From a checkpoint of a small transformer trained on Wikipedia.
Size: 14 layers, 8 heads of 32, MLP 1024 tanh GELU, vocabulary 2048.
Each number is 128 + 32 x the weight over its row's rms, rounded and kept within 0 to 255. Layers, rows and columns count from 0. Numbers have three digits each. The size before them is the row's rms in percent of the matrix's.

# layer 4 attention value, 256x256, rms 0.067, rows 31-53, columns 128-255
097:030063118143147120114126127113169157135128071139108110080135151140132139094134109183134123065111134170169106184097109137095121189083114175079145106146048162103114095129159139200124117151187148144129123142111110141140131179077102111135135142163230183146153153110112176140126063088147138129100112126109101073129119150085098120130094153096087067126122120095094168200119170123097162104134
099:124138063121123113158149151159115148151100117125176117153157083092176151155117137182143144146152141137211161111174099137108081134135076097164204182096143202142115115110104120133130080189110142126108158154107127170117140141097146097127154134099182082127138160164161118178100145133080098164167151163116157192103167088139096109132198142070150164117118156149103161086100076133079094110112
094:110099109080084049124143061136145169140130155131136190152178149158142175158145042133166116131145160087125187171108116198097129114114135141132141140164111126125121085141127084178077110135150145139119113109113102118136111130100124162138132097109059081150095168131092156120092137142141149092163164119090153079157182082118096100098141173075120098161147166130101099147129147165088137084097
099:114154110131120122083160166105164117064175148112131143156127112110102102123057143125204075113132164219115131138110088098143130172123111130068071074142098165128122143103198156143084102155152153094119127137102068086092146118085131099150162124036156125125128138126165157144156075137167188131194095108163105102086115135135146158098132087113126116139121154122117182142175172160141147113128
094:131100082163150141083172109098155142187086122161197164139136173113138127149134150097182145151119092116150136101120156112111152165109091096080100130151144102178129147159109145163099098093112105173120153110131157203131105123140159196128130113174154127124081104075132177126124135070190137115090164105132103112132138103139158119155108158139105134110133074112065116168093150087084109123106
103:108169170093084140129123136141133102089092139136152149115138098129197120124127151155117062117106128162176153126134125153053161051162113080133173207047133158209133123058143106119195071129159083188128114106129127155150079186067092124143155125104145100087122120093118089119163141109170069171118147068134122125140166126140166076174094117100090137147070091189131119180162136109129208072152
087:127143164140095115137135162084058092149201094132145095171090125124145122090063113127112160095204102219072100117102106066115107147155144081100102136088123114119137092139184139167100157152089120113146141128141141147092140135152113087093091152121149081075074122145096125147181173127197105147081147148085128159152142037154117125114107132155085144145137135182115136085141115122109134184088
092:155090128175170105152133165105099107162076143145124178138150091140055104217175132173167188084097110142101151125148133098096052119117131148098150132105156162133085091146106109126143154143161135128133124165118128167120131106076155111156080129165119129021099147095154132073145074130109191097133109084108152133095175146138148137123112107086144141146128150131091156105131141161132076223162
090:074123168131169080173125080160102126120126144134098131138130093100123104108114085152115138123121170105131109135154157138129163167152113147137106142152071161113103116115184169185114078074085106124096108126137092189152094144117114093204104157170134166158123127193122099127170117105105141101160093131133130159162147118155212118070108137185128124121116142114150184107199207084207183117151
095:121201129152148115146131167145148081110184091117159141146203124151091147113149093156164133113117187160184058170145136056107122131158138189148089094086150135119122138121118099152103127117116076136107076092120148171102145089131171142108153154133177070138124154100174102157136084168161127114105132087111170117180104139078096141127158153136177154102097118158166194174124162129108131072146
087:097164124090096127134135171109078083108110155114071144148082139162095136170114127108158139129154102121132144055148162116111150169184113149159146155039147094143151106143106108160088082175066109052141084157151107154105125152162152078128136143101189158132087224129149145068173132068101132169085093169152146131129185168128119127143138135070165078139108117109102126172171142101160140101127
099:124167108122198119075144148126148168115150136146104084130169203089122145162092157156096128159115145154096147087196096110103162129127116138106110124100128154128119145128153104094145100124042102090095161135197131078215113086171140155137166070122109110143103092090117137151132083139158129141145157136143095109167110121141151192201142081086146147115179116122150137147156179161156053145125
082:124188094107082093093141109138111132105137176176123096139126114057159180172099106120132104174127138122153117168101133135132148144156103108095157143126129127173085134167144161137153097116110098123115188103095133183086168122182152122108132097120135136103100147117182087169129095134148128144125182165070127171139209122175123148203089146119171170167087114114112100158117198133090094158194
098:107138147126096138140151077114184129159104116137127061151093093154123106116072141133161087124150194096086168065132153155157077098105116105093117103117102174131105106115164135110109111098103106143097138147132138137118162173168143136108160175083113149152161172137130142165152160144066131158136127078148126151194154118109092156078159172106168171138149134112085200057122118140134112151117
095:130151155175115135144138154143078152120164150129146126123108128099102144110108115099138197177069100092157119163129159150151171087172143111181023103129114118121046121126088125113148127159069132070119160137111107149135158123118088100143081093168069125155071134107194109140157091165119099142099115102133153100144126184175098180142141147087137084130170126202121112143052074138127131139131
090:140062145119196128135127117191094112169118143128191162123105135089120079054112067112145070160152095144137135151146115134116126055170114197092170084123135089192053157128060109110121152144117118114096167120146148132151137148141092142109127066108124084152114159092102068135123137120167136160155125132062181119071170100124088139090127086105141114162133130144153171149137110108116170155145
094:121147140120122164111123117195145114155131163152087224090175122081084150119148107147144155153118190090116132150059113143087181152114146152099144044153114063137119207106066143155149156168104163158140138121150181134162165197078056151152098159109137145157107101154107070161094096097127108102100123142104119083123103106092080144101155085100118089109161120111097164095131122122138200096061
094:168141141179161067141116164108092134106163101182148098164079127154066115139095131125133084128101113151105104126134058106167105080137129064127128150119168098076169093159125123128118156126198198093104082110165115166121077185163126097097146156131122119078168136131115118142134184106160158187153104160150121187091171104124109095133137087054093128161124130147145095173043091112207062097126
099:175112141128101128070134107059172167186136077154095155108160198174192093135169113136150118094132173074158139100113180131142081164090169142054129109110119170056084085155210142122070115127139168182154095158142129105186111139131126108078098147098104110172085139079128171108160117136118111140220184133125161100074112133133110155088107082104103117116107127099092153151117122077133127149120
097:151114127119036134221057131129137087163101176101085138177115148210104082111104149067120086122151126144141110107181079060185084079155092122180121093149123162153109118099149133141136135147132115104107132105136114119154123086094105142135160092140116080112110140077179115158152093114186175135131111153115114134146122144170097146149178097173184131138168168143142142074117126114215139089173
098:133135169123072105145178166123123113166120110162160156156158181150147062124111086161114148134101172088092153163146151087133132146168133139129168035141116100143139122118124114121048098071106111136080163098093159083094102130168112174204110085064149101136085147149079130161106142141134100168174157108111128084083100120132109081125173124198153179119146124121190131147126139140104130115152
093:169145130132120142062142071106116142170179142164129108167130152133100105102148096108122099112111119145143122155108181150166050173135136166105178144131147056109136134112152163146119122147148159110091105140134180097122072066103132074156158144143119196125072100171166110104117169118054086044195073108107180123117143117108094126151104058139139099080124101072140117163153083073110146097124
100:101070149130083096117152115124100154079160101126140123083157146086138156137151166133120101154126166107145138119080122073077138137146147130134112058146189090125139165134124108149108154168083154104122154176166107070125077102088123140137153122072115138168144164156118065135188196119150186131202133170075116146213153107117038147119142052126123132119133118083127108143058106141132126140119
# layer 4 attention output (transposed), 256x256, rms 0.111, rows 31-52, columns 128-255
096:138132214143096117154108119140174143122138120131185169136069132143098169125060177136167140165125171130100195136177145148130145077185120058167118075069140168097137182108115126124079119133122086148204126150114151151095129084106136115163140148135066122128101135110067184127113109114110064110125175138123168124112130148139092134132147118141060141094118171142051160087103112109098082128124
094:126116177106157141097153094104163147121177145134121144073139133157108028123131103054139167174110095113096060091080092093147125162142096100106110107172098113132115114153116097166164143080147234138168111118176108109150105082159132146133094102121116142123142154126082161096179129136162103076117101111131136110138077155095093137140066129133126108162196138118136131166132158108199105118146
091:078193075172105161195107127102127070129170110098111068141086087131147047154153203155107105145143073133111138109098125042142072142142083104137083095070180118148133145128106165135150155094113181128141096139214132132123134126163139094121114170115183146107080136160110098150162156099100094141076108113132121149137141183123129125133156149159103078148161120155145098166145201147173120118200
096:131072141086117081181106116207096150166102129155155089104114098139155181077136135114118143147152124107147104133121157156154113133096152153172139177131190159156139114163099200077135171123044064116155155180157112176148146086145088124132110147158143147129123181099100097107057121128125100135151148100145160168069093096085123123168139145181199140141141031106112075120104132134103113147047
090:090163151217093131153079114153121086106141117071138097164159116107122118118163143096120099141158155106140140126114154118107090167142195173101129146059091146101159134097077169102159109137102137065091066078115128106136124172130160159167134133099065133104154162128130121115121156128080095186124050133114188157126144107097103116098123104112157123111099138107196148127190108176132099127173
100:088094148149199059139112171066169093163171110167125116135099146158114088176102090109108180156126140094121161107131057122145148136144166135117076086133089158073080126190117128145103132129122175110116058145069163106146111083110180115145116134208157134157101127177087191115080132103134104082166126145119148142169115173122075119146113101154180151138172141069144150084114192161180116163138
084:156140141116094159076170115107179214134080187147119176077111141099113209192150138144099171114108171087169156149154178134098124098102152141158167107166146144179111151113168134080179085150130137059106108144138109100132103082133145154133123130104172125114143093082118065144142096098072148115160147053131104064115150185099108171135080094137131130129103107141082135120131133138139101133107
081:147182070127109148088137116146133144146177162147149131067072104125149138131091201102113088095146143158147115057113108120125082133146165112115086134157126097143164171133113085113134113128117156148096232066168137137143109144169076147069138099129113154160132101154121132136065176173110095161147162171133130126113105140112106109127095107148151135116178119102094121115163148145136123077100
088:184166047135065121055148151092105150047120105115207133153086128175175096129139119105131156129099095120148136138081105145079143188102102161151133136116115104143069116136109147091127183153135119109179106186109138115141142056145162121075105128129117143100109113109132151154157166137097172154089144150148121108067125139088102102141123095123149158185117116188053106107120057166097150077133
088:140147143090119143138165129134121179104102089090089068086147090105112064126119157139129163118094126176119158139165124164125099139073145126123113102107153149131089083150096195140096164094119158115137098139164108095111119131100128243145126106088139142098126130130105127079121112103083120138128176152116094146115106085122157149155144094085144127086105148132144105140155147068063159142105
082:136081179146109142156128125155161159143148093110142093104110108106143126096131131200116112186128149128136116148144088111140190041045080124128129146181132141104111096097076122057128128103121183163197123178159104113126116046111081129109107130132141107106163114149102120117115117159133141083139150074102147159139153112119191127166105151177097119126160132175160141158130093186123126163150
101:146176138083107069123124111122144130142158185107106176135102041226159143171126148090096137118145131101087123124134124196144196160123151130133117142104144129115129094092103138148133128140139154074109049156131212170055120142127106100128101139158079151119150233162125113117146156130166112163104159135083178142069116108085077102080111193137078089112150130115139123113134116107127140126111
071:103121108139117164129136094152155104141180162142097129045150120131083157107128125143104191127121156119119101156149058088155168124129179170080133130122094113119122130064111127094170237141114121148091125111147089152149107088093156146164128158155105162130176130123118138141110147145120185139169087195096147172117096140098160127097140089111168108180106091075166150090107185129104097184090
098:147144101130165101112134129067108112120174132093141180122155123120140137117172172117082189084089070125180075182150148106099135125125093166137149170125165107123104131096179124234056114136147158095173131154179133145119123097076169148135140108174102108155139124143102102168154131132148101129118131180107174111167135116183097117162115120164148085132162093188111159167091150147165155091142
089:136119072079112129066125107128153128134089175181099210094083101132116101179113156167143117121167082203109146095138066136156100163088137163116109169166137106127145100121120157121156137111165119134143132104087186125123111162115195202139129118140119076180132166139108134168122165112206099164117084110126140139100117134111130083129116081141087148164107107116132136137179142088128118123095
086:122201074082108130080112110137060110122094129175081150097106112196162157167090095161139110113118147126140137134141160107127212163109207099082061134155095148075138099110163107091133186102147182174131126105098120145125140109074115113127135255111128202145175134156159164157155089150150087146104129097111131088155122127103186083155100094121082139097078087146130069125112078105083107150123
095:137166114127089119095099116143090093115113119107115097113103126179146150137108141103154096123103081131119088090117166091151116104173071115112112182108123163099213110147157224141119138129151116125141084147125146147145151081153177073132082153143049144167150103147118166163173147135134097195121109127173073097131164089199154110167099154156133178156103093139093098169082071129077070147189
088:106136143091142126110117156148134135193111168155109129131181108092189114148177153131096133145154127121115146163130175142130133109105142138134129108199145119198121138108117118130094108123087103106160193113113101073114168054131128143145088139155107133107139090110136079131131051108098123111115161045150215138154094154132138154123143126131148176127105080147124127097166144110109228139059
097:120144089196173100195115093156047129077151111127163101099155074119137121126173202196145117076119120116092118147171163137119143102131094125164146144131118143132171157080147096121149108072102149074097168086158102152114105145143167113140134111145221129075113140140153123137127105091062133103087143115073103079140090156128132122113166175147132091150178160171157135101112169172129096109117
091:078138114092166117120103096136100153070113155217144128078078142079210169141116160156131181180125117112108131110119087127138164146145218165135103124138111143070150157121094067129139174143103164178113139155142109133171117136115105130106119206143165124119110116073133154139153179107118095090162096067152141112110136119073125137104146129145066138108079095094135113130168111109068108149119
090:137137078090216147121129121104170121087101108142121122110136133129127149136114107101157169105105122097151143212096100128181065083170133142151159107082184157159176122117188121160173188110165142109117108124151137141117130111107149106112194151126114195106116156122153127123164141107087170129066134132145086118167163122109118156136137151084120089123150120087092088165128098145107150149099
090:100078062120154139185128116151102113126160117165120096103157063156180161108126200186171125099146126111093131133139168163120157128061138145147098136143131123128098123089155113157117140084117098125115194099139120102085178123178117148106093136087161172079172157116088124161195122103195169181094160125053127138193130164148136114097119130110147124150159074125103110125104110166108133149124
# layer 4 attention query, 256x256, rms 0.0851, rows 32-63, columns 128-255
094:160115131198145076088124117144105059163128155135117100170164151092112109143151150076133160182133118100090157144170076135168163174130105147195088100124059115139142169110132148134153150102189113050034097093130159113123114114114129132181107130173112107134122146102150084152130165097180127149133103139131127140060117111106143128125109130158181102102119166109141135081115158055174089137148
095:101157116078099200132127146139180122126043116038124123110145118097173153125150144169154104114104095138152128113112180156150119147120172132124128151173141142149113119060157122104109143192138123151106099156119185148170161135127157099139157127092106131124082137104150141118088155068181095116162093150184116186135127127126139143109134128075146135135108139137209115158081041126156135096168
091:090127145087139112074109158142154067097146121084124129070127049093166105139158101129108113138167188150156146109127167061058151164083086135119127125161152129121120151093164081107094088150048162114100118154106142127152160212064198130158165144115112082211101119139170153111118099125138099165159126125173116135150156131101096153120144130165139099133130124087091153172082152130137197160141
091:144119060112134101138123144154160144168135100168124092135146127164144103113136159139169142182164072115084119114112071098112125150114094142129109120104123151125119191124083176123129108112175096081207115069139122096136156122082096168122126159113054168115131157157141082177089184148100082119079105146161125177107127079114119131147129126118113130110061144107125186178119110111110104115136
094:114079127181143126148125128169169109202155103084101098088114127145103132204111158151120165130119134107144157129114174160130101137163144134191066132125144195111162123170163200114129101108111180130114083101123136057152065105154137110078175090126107171112145127072138140144139108100167145106071143174125139124224077115110134136127150156076120185094132164133063062105127093160143139121118
098:117149158096086157090145069150146111175161132171055149170152141138167127104123112132204147071148157105122113082137156103184108114091144174110165076091135121064140121127081103104084149148141164153159106107077163185132141137114080095183165111137108070133106140129095062160109108167063121161114108130145175168120146145154069153121143173149137145125138127072126105131124129154171068053163
094:115115146167153114164216090146131170110151095118052074106194142150135098091123158131115103123115175082096115124153171140167150158154104135166111113104084130146144119154160156138142126071088048118171115130192095137148086110156141043143088107118091111140139158124076116139125134109093116152140169127179035058128076176164173067139151129130116090171162132111113075191094140157126115153069
092:149062124119102129121099172094159153085097148123146134134112134164121184122144148100137127155103159115103144137098075093130122175173130241169129108155141130112073119145093102145124120106091118123097050104136087098129117136092165141100102116157156196111175156167136160168137111134081124102157096164151115104162098131083091146146145114104184147163161080087164146167143168150104135129161
090:098079133134129104166148159181128163149112112114122140124064120128084173076154073169155172120080149121126134098138170140102121139149119093133126144107118096141102101148133108121125158130128137154123203095102141160152133105118174107154142062170119154119159135144157134159128108104145101187149159134110141118139115145183142198193154120115144144160095149127131132087122091184180116145086
096:093131060149150171135101107107171120190135092172136184099103148116189137102160077185077145155157096129110169151132105115130130092109152098140092104091091103116181194101113132167146166106114125103142166157141136126200078083128083127160106167111122214105175175123117152095172096109143152116136114163091111066132098138085118175097169110118113058200146127163130093083122119130147138134097
094:091154077144115115153137189101133103107098175039075148104094168128143095108134168082097180118190177090099126114148102109089182053169130111174086155134157102172105087103142147074155170103109079099093118105113160093148169139133164064167133099107096150105140108124187076140202104164096181139103210121138079102100038122147125116137186145125129159100107143161125191104157146096138100113113
091:148170133095091043178087099138125139165087142117167151073097154090133168171157085099142123137130154182101132148092126173106184168149167110131159068099109101140154105110153050126140094105147110153143092098203099166135140160079145103096095126131120046120115147161068158127178153136154131208119153139121126078184126098112105119099183147104173162112088188144108160135154143127086112154140
093:098098075115103130153093117056065164170136108182137167072125147098139170063171065144083119120136133083170069150047199148143125071143093155153047146133156145119142154155113143128114117148137138109109102130140134132139095125123138102131136125110125148142146156178112163159079103146176105170030182098151167009138128164111111085105153072078105199187117124169093131150114101146094147131119
102:086132170149102110109140144156144172129114138125128131148115161125128162164176150097107115087160120163093147137133122169151103106079128168096131086174144142098117104094154117106166159116175179154041184141086146140062094112158100159106081139134125187082054138131094147126158107061123100081162116096109197214122149133139128140145161103144118113167092149122144128087140188090127076138180
100:148070073121108054128122181136158128115076092105147113124148106105164191112176088161168152103115128117110157106102128108119100112166154164167166100142075120123112099123058049099149125112137103085201159085147117082145101122120082107116200160155115136208128079143129108067167161147132108075171188132182129109161122092117136182155107126127154121119110096082102216109145176075121095092119
098:114072125173095102168087145109134103152062071113116069175135145095115128035145190119081118105148158120125150117178124078109133152181121097092131142133189103105173140065167169161102095078128103119121119156157168111125125163056155081194127156150122160136148075122151136133099178146157149149059143144184099129148118114174134097144165070142191092128139124191096126105127073145119185112136
095:099119183102046097086119197183106166126158154134142147191101139153111136145085098144101108061092108097115136181095086173130071121082124109154096127140178119109151132078074155074125126122120164112067098132173092185122194151083133157133165077130137134140188142085088136111149094119139112111092060135129131127156186115124139058155137174156072128181145098099204105157148174167136102121078
092:169144155112134175172090164143097108123147154175143041158182089133115078128088123107162150118162141146097098037155143128185114139156129125164110078126142171136147087179081133122196108089124146159159144228101100101041131138126094163073136065076121099093161135130125121129135122146165112152146153136146187132103057194154118169136102155124130156146068148091106096103177133121152139166094
095:148148097149151145176139123100137089170104111172124099089123190100130172095158196140176117122147110138080119137154087110121117130136118132128113096147115133083119158126129162132098194142115158113167144165115095046133079083102209119141135122083134106152114090109098169089118141088139173157108132052139139142125102104120153157150078115106129181115143163082147085081076079153079123183063
092:124186092103086121124120142112183089166181159160083167094097145114198162138158103125105158153051097140125170145114124144109107158099189162115128126132140132168089129093151168088164173128182125042056131120101133176121121167182125087125115104152152113126231139159088167117134137093128134145078085128144107164113144106144104115135163148126122166104108113139146125158192151100125140069062
092:125138141117033110189176113088137130135144083168079119134161103151173147174139064125130142154140164147109169118158158154132151166138133109215126143118153123137136125143131075134140174116062171099175132143222145134162158151167117178139180148132185197147128121128121121185104118184060142134124124085161117119156115159129167183135095112095122138109150133110110091124153162104105132109071
090:126140156140121116107058134071080114174149130077122157144155143127152069153134130165139120148156101080103112141191184119122105110126091153071162163109150127116193092162079113106119155173084149117176090105119116142136150144155180173061109140087088138146081149121133122187132080134125093136086141163107191179143106155118094121124099167193159119149095095154118105128125088113144121161121
093:180131096078174117054131128158070083109089173122129125079175149170124098138077142141132111157088111117130109134127110090133078117123128136147137132115078166149120191143128101146102145121156142230119163109091070189131115127131110143137165174125110179149086164090142132114092152122131136047120097117096095104047151139119161085106087184147114136118083174064116174160148152133126073082166
096:074105195150122140091177164113124128147108183114129153131106104116146131143168125149106113163109099179138144111149102122164084120078120155153167183183141092126021198158123036081106076156127229164142155103104077201107159144142101067112178138107124073125111148052076153169145136055132119138048170152162117166108149107150149150129125185121122091131105101100112132120120120107139176077170
097:153148111147114076191136195135092129163149105090177133147131110183167166178117116171143102087138157134121112145129177125098170137124128143172118160110115181074175156142076119113123128155106174130109158130145169165139120116150173112119123134090203088135193126121147124120102117114122132166163071144099159176176151100116138096071145105165080185178157119151151097084152123146090114145118
093:098119192043122149202129136156154135123116117075184082115108097146141099081101161138070128100114100203129109115110097181157130106114098108136126130047127160138112115090099078083158154154123123139153102135089105101140101130089151070080148123189131120139162204191125093160079117157133179086130150159166158101099112182181100135090092166151140098121086112108162164113133130098106146097134
093:174103110111169120122089120090161158180157123177098137118158161114110103048118124115165154137145095101110112126166109164091088121133118109167075110139130138173176162105152113165110135083136137129100152135169141109148161200115122131068099114154141124139127097105081159108130100142097116098109188135192081100097121146091178135169062120105081153088123212170076143133082130113121101146083
096:122072064195136119141096159133080126134098146185157092135144101120128143106114121115144081135118141138146129190168083162073129078082102095179100102129132171130104131130143081163105148159123118102114141137076115142086099128111136085141122141121117096118089107138120103136203114175180118098115146080131121131220129156090147159075110143216116129121115116101144149138171120132126118153148
090:164121086170145089107141047139087129098129171137086199127076100126120154122154157137138151107164066107129135126123085114142080140077145107138155103124122153155071105134113089134183119184090140143077138155164130162140133139224114155117112131123149059133077127121126149234094167125123129116193154163118126147138148063093110094147090139148152147188101129135116102131102126110236139091101
090:128135104122138157129149153111201126093057117148180143137173040101158115143135108123090149177043145070116127196124140185128153134132156226188115068109198086075122153084144112121110119160179146139133134105166168146175148144084137136165155127165096132052117113060118125154129106147186100146129159132130076131131141065137095094105142166146124147117126041165107122082142145128108143099167
092:159196160081136082098133107142087110075104098194150108151150112129064122154145059114083148097016186086128133041121073121105196110157124181141124082112115103137111138152139213114083108132108119073180092133119149141152145111138192136101137148115145153200087132165129193134103146091119203140082149132182134088102141137128149120120167107156126154169158191187140137116137083174175083147136
095:112154171144187165130117119102125127091149084136166156131175156161091117123113128121125044212124159089107151089155147114088173095073138109111142131083121192126138089120100044171120079149105151150088104163091142160149126095104154127111137061048115152158145163086095118130148155202096143172080114124173180130104159093187131075184142114067157143142110064134161123156121142121172139136171
# layer 4 attention key, 256x256, rms 0.0831, rows 32-63, columns 128-255
096:157156151123172158129177093125134146149090187126110178139126166140103168129137153098143108127115099075109150164147091149144098098134175137095181077144141089123147109153141162098086136116120176152113143102080133224127107099092199101181123162123119088106112128109145130096142081061123066102084083137138159097139152133056115078118162100132132160134171189130132138163135130117170126085182
097:170134135117101101056163080135123088101134115088114168139159122159107194134139184156091178105161153096121118142156150085097093078068098157160138108153168105118102154148106141099114143141118132094119183125107083140121200104156018117161099165157118148098095164132129055133070087160121075188136139144085144107143118140185095122078133138151121189116119113077098149048101130157170103112117
094:109181120184130079144119155124121159143165117127130149065125095099140140054176160123062212115148128141106134171102177111113136195121137153093141149079077114164073126170178130150113119114096116163125103132113127098129117069149136119136084149117104145110177128078148086060062117149147111109128081087102104132128136139133099151156100134079129160098138144109159148114158160127123116068124
093:075117123121125181072130134127130105157094135081142138178145132080144102192120150135116095115100072134104128113130202129182061157098132125077176090116116106175133149134209155142136104144145091159107121091120058150120123098127123069147148122095159132099120112115097152198191111097070160147144149119152203133145153128120119108139181123079116126138106113102122150149113163119115087139150
096:092161146141132162139092072092083171169032114098145106153109135133084129113178125107145132098180073113104056173101153158115155088129152127099124144085083176104175185111089084101136132163086084126153106160131124142121136161104056203128115151130206166126102212123077160128133145074171114142076081110129134082072131170117108132128084118130129119170141099159154096129117116129109104135136
094:098213139116113161111119122153207184090120158106102145150163131117142118145143108111164148108152126174109101076131122172097081158082124143124118072148123105112077122135165132113139179109152181160136214112176112108124177134166065144088107136223170084108107142133145180114151092037175127174152050162127083142099138121118111094145115177195085093084116151154128091112134132128100160108121
094:148144108150071162159108079147093041092137129088124137151131144122159196124113125119183174108119130146086085167162119168138127062169108091121126109102120173185118187131125122168078156156094157130135125071188163095136159163158094130129096135116176110130095151114167144179097149159097049164167132147091178118190087160112132161145134118161126118117089103117180150125179110104104115084150
091:116151106106130128129164109122070155117157096152115152119147182154129102095122119151095144101120190126122158109125108113182063115105174105127114109083123151163124081157158105160176099085175130169115122077121078173160163159072119170152096169110124123181105113134174162139174138182128091064121108067124070152177119145119163122151144101181140152138131132123075190153108198163163050148152
093:091124142134099070116134094085113147135126102093068156099124104070117161088107157134187198167185118125132181182121106174139159078140121077226146141084115146100164131114099088192138156113113084115109141143123149125121126146154102079144110111118176123154114133078162099110149153153132139166134124057131065116153157130125118160153221106152168117138146147140122106131115124179127136096129
098:107121148068100132055134139170151159152162085165147092191168152102094193133033129170126084096102087107135131141075072157139164066135142185111091106088157129155100116173176105170100154101092159131178096116134106095112147134130177162173138095163132159200137199140089140145128144092101103152116109181133137165117133125106106154103111115116114141116182078106115085178122166142088117189057
093:105107117112146123176114067133098144067206139146159094178178106156152152114133143134157124075131140101161146154100094093079121114103076110178132118062157167118092185150088141173098050068158114155106101131070139147109146156134139135133134120107107118150115099136142135181084153109147110150146077108173142155198172161086209118101125178131131132154121142108156116150087140140139170126106
090:119114127166139132130112074140128089114170148152104114138163147105129128081091186070130112198159145111078133168095161125084181095128115165177157190156100139172124084117166140111136173124180083151133120108047091094077137124057077075122186176111137154118112131115171155126159155146109089091121140171103104125144105121092133143097109124151160143145150143105194131166181155141093112116120
091:106137178125096115126146199140148156134132140169131161129122082130187090175108175142147066113130107107099076124142137114110213099129135116120106114075064068158143139110087116130117091109097134096097104159134080142114195138109120061099113143110125090144154147142074115174073135180138150164163108155192154122096114104146065163166072153164133122133204091135136175101137167150134085169121
102:089109129100139148191217109109122159178122091151154173128135116081177079136131138185086064141107142139178095111166165136102180098164125119119116145140128084113117129140104145112150177123140155123162136111122137138112117205124159111172138137164159132109131096062104142134131135186076144147119131110148088152091153111153142151181102088146163121117140104174071181073144157152098154125133
100:105047130107101154121097161140109130173113181161096099133142119092096121087160152105063081110132167158129149161127089189128138133091150088136083114138116141122097152138161145185135162129076108165113121158072103138124091092171141132124166098106129119129026113107181118133132084079141146155089178136149117078166159189170146137118034096188125143125115185151075116232129142124184102086117
094:159123094137142162093063178128121169104087097095073130174090148104116142110142125148092151144126155125084128157165162154129083121149093125128133055102152157136095088155064176120163113087110088102129123141114162156074214094115185190129106104145119166173167155100155118166148112123137158156145078123183167158128129174118160064157150150132171077142167110140181149100153118077130146152102
098:120129117147183130155182147089082128151174115149134079164117121127138141143111081123154151102158126112168128056123175096151149115040148094129150145099119125147129099158120096136107135149103119198145167187125218108140140110102070119119111134099151143153105151115115176175159140128057107098106154098049168134109101134195120108074107177181142153125148056118132135119093117086175109119165
092:106125158135145167123153117161125159143104111096111133138119166086094129134142121128118079098122131149120140111094156159075170130055096105081112122108170071152127159116093105116146087108113160164089149115125154146183127140172102118126113171086143173120060076186146055135128061179077120117153107085117200177121078110157149106255161130072128134151111150160218132153144195152132123177122
095:111116108109127145156113134104137124105133173131119099125136152097103162164184079091147103160141120121098097137161149121143099095173082140117105122148110138148146110093117153146094147071138156127140059103145142130153099138135163092007129128206108146134167149141082116185088117105111178168081180141175158071130080221174136132156176105160129094076144124119126136162153144078176116118154
091:122135203114129114148175092161106151111127205127114063169133142135155081112066139108125119131143137126115124141115163051217146091167095119084140103130146091114143098113146110073106113163122112193112096127121182062153125119166047145161084136135102106111080142088102099146119111138076136087144155127137075128091118157091168123074062135103120146147085136080110139130115144158142170120132
095:124110085147136160119109171091102117180144167127132127118135198125151127090130131137224155160117094120108071173163130090154170087126143087180094171118095132112032157126171171141121100132113125137105083132148156161141156100180107108160057062148148129146081155107161128178143116123098134186116140104162168145125128072130119125181090124147069189188138160102120088134121169165131124124064
091:135200170188155135134152148128120139114178120143163157177186119186082086125143085113169130118188089182149097087120108121109101111137111148113050140100119121145119129071133100174101103098084158137094172135114154137136176097022117136153148151156137165165143081137143040170124066121163129125110134123170149165146165114156118135145190119160109083194186101146100155083131141069168183125140
092:155145160130170092075127120172156140105147090144092126071081099143093167123172059120133131158128100205079110126141090152160142105121164192072153143199081111139131125176133129136159077155135183115186173074154117147151123114166108143113193110101154117141106161171113111062148122143110114095148144091119165121131110157144122152107099184078168122121159122071130119164128164092145162124126
096:109151115091166205148140123158152135120091112113160096033121132130146089138127158086089125168114159150105110073144164140137115116063139141139123118114159134149097081079184112141100142100085110119156142117159157101174108123125106096120182099131111181142125145191149140098097133167119109119143122064090065136168129106159134134138020119085123131136169154112109147102127143114139148087173
098:125167106141122108144149058096144088112124110154094161119112094193106164090096146148120116119182090067144158164166208137132096130132163049113144125075105147085107154115165145120149132166128109101138038140086167132109128159184133143135104129133122163132104120081172113139099095126147153110144181112190100113154113118151150148159192129165200163125201129168089112109090126103098156154131
095:145127115154167116085117142096118108132158104166154096125158123082098089138106093176105162081152127104113104174119151156168130111127150135117143115184099100161132117087122128161147103166144151061116147154113137063132095098190063099145121141082183158127134089145101165086176142097156134155072133132091136188143111114116159141174171120144159123157133149089065173163141155117072135131143
092:134098150114139142162113141107091155090127153123145156181136089107121161135067162124112206092143162138133124117164093128132113114149109172191122136133075131136161145112167110106113147100080199147213078211093145126106120119216106138166160115151124154111093137110136112127113202148073114142143096128146193145140135117146123104135113107149149133129151102156102129099108145210114111124120
099:093124082053149120128138114139106132122155187151167151166130130126116145126156102143153101150114172113133152096145113138199150109121227093119132124114150127155101166104082112149086129133076098114048184133119130137094152066156121110045201166128194193126132095092140152121098121099118154129158124143121154147140152134191126181060120144104086124116133162138124065120134101147204124182114
091:185161178123137096115104177114106117087105114109184132134109132144069134133163150111111163153132162169124164116129121090140172162077153179136089142147131144112126124108147147123152173122132152160058173090102140120201098115132052118111199127128178106127068132147137082127108152148093128109144103129129117159189113067115114127131101137168154135159177166142085162135085110096075110129132
093:138125088088128155166066136170181181141150149142199067145061103151163113096121121129066193144170104110137167091178093133096052132087132128113129137135188111116075120147128193127134119116131165174095053130095060063089120165100184123100139151142184197135089180182116163107154154115132169095188098106110130135123144092053095124101113129132184175150145105130094122097112121174168134142195
095:192107116132092149156084127157102181076133141120109145154132090132159118108158099163129146117135119100118121061141145181197123108148094177127138132079058098079108068120104176116185095156199170136112135183120102084115108094091068114067154196134081164113132119126133128103151166167139142073126130130124181158054146155141147123117107101076173126127142063084171065063093107134100110111120
097:097095124176108118098068159138145073061178150123114155126094087125189119063173138095102189100125078144101105113102070122103115120092170146107118104123162144129102186140135075099136186126110126188122130146141144112142059141124177139159075130112159109121158105126163100186133130139176104075057137151189150129102105167157135215127142179088174140115127124072189121161163119115168152134173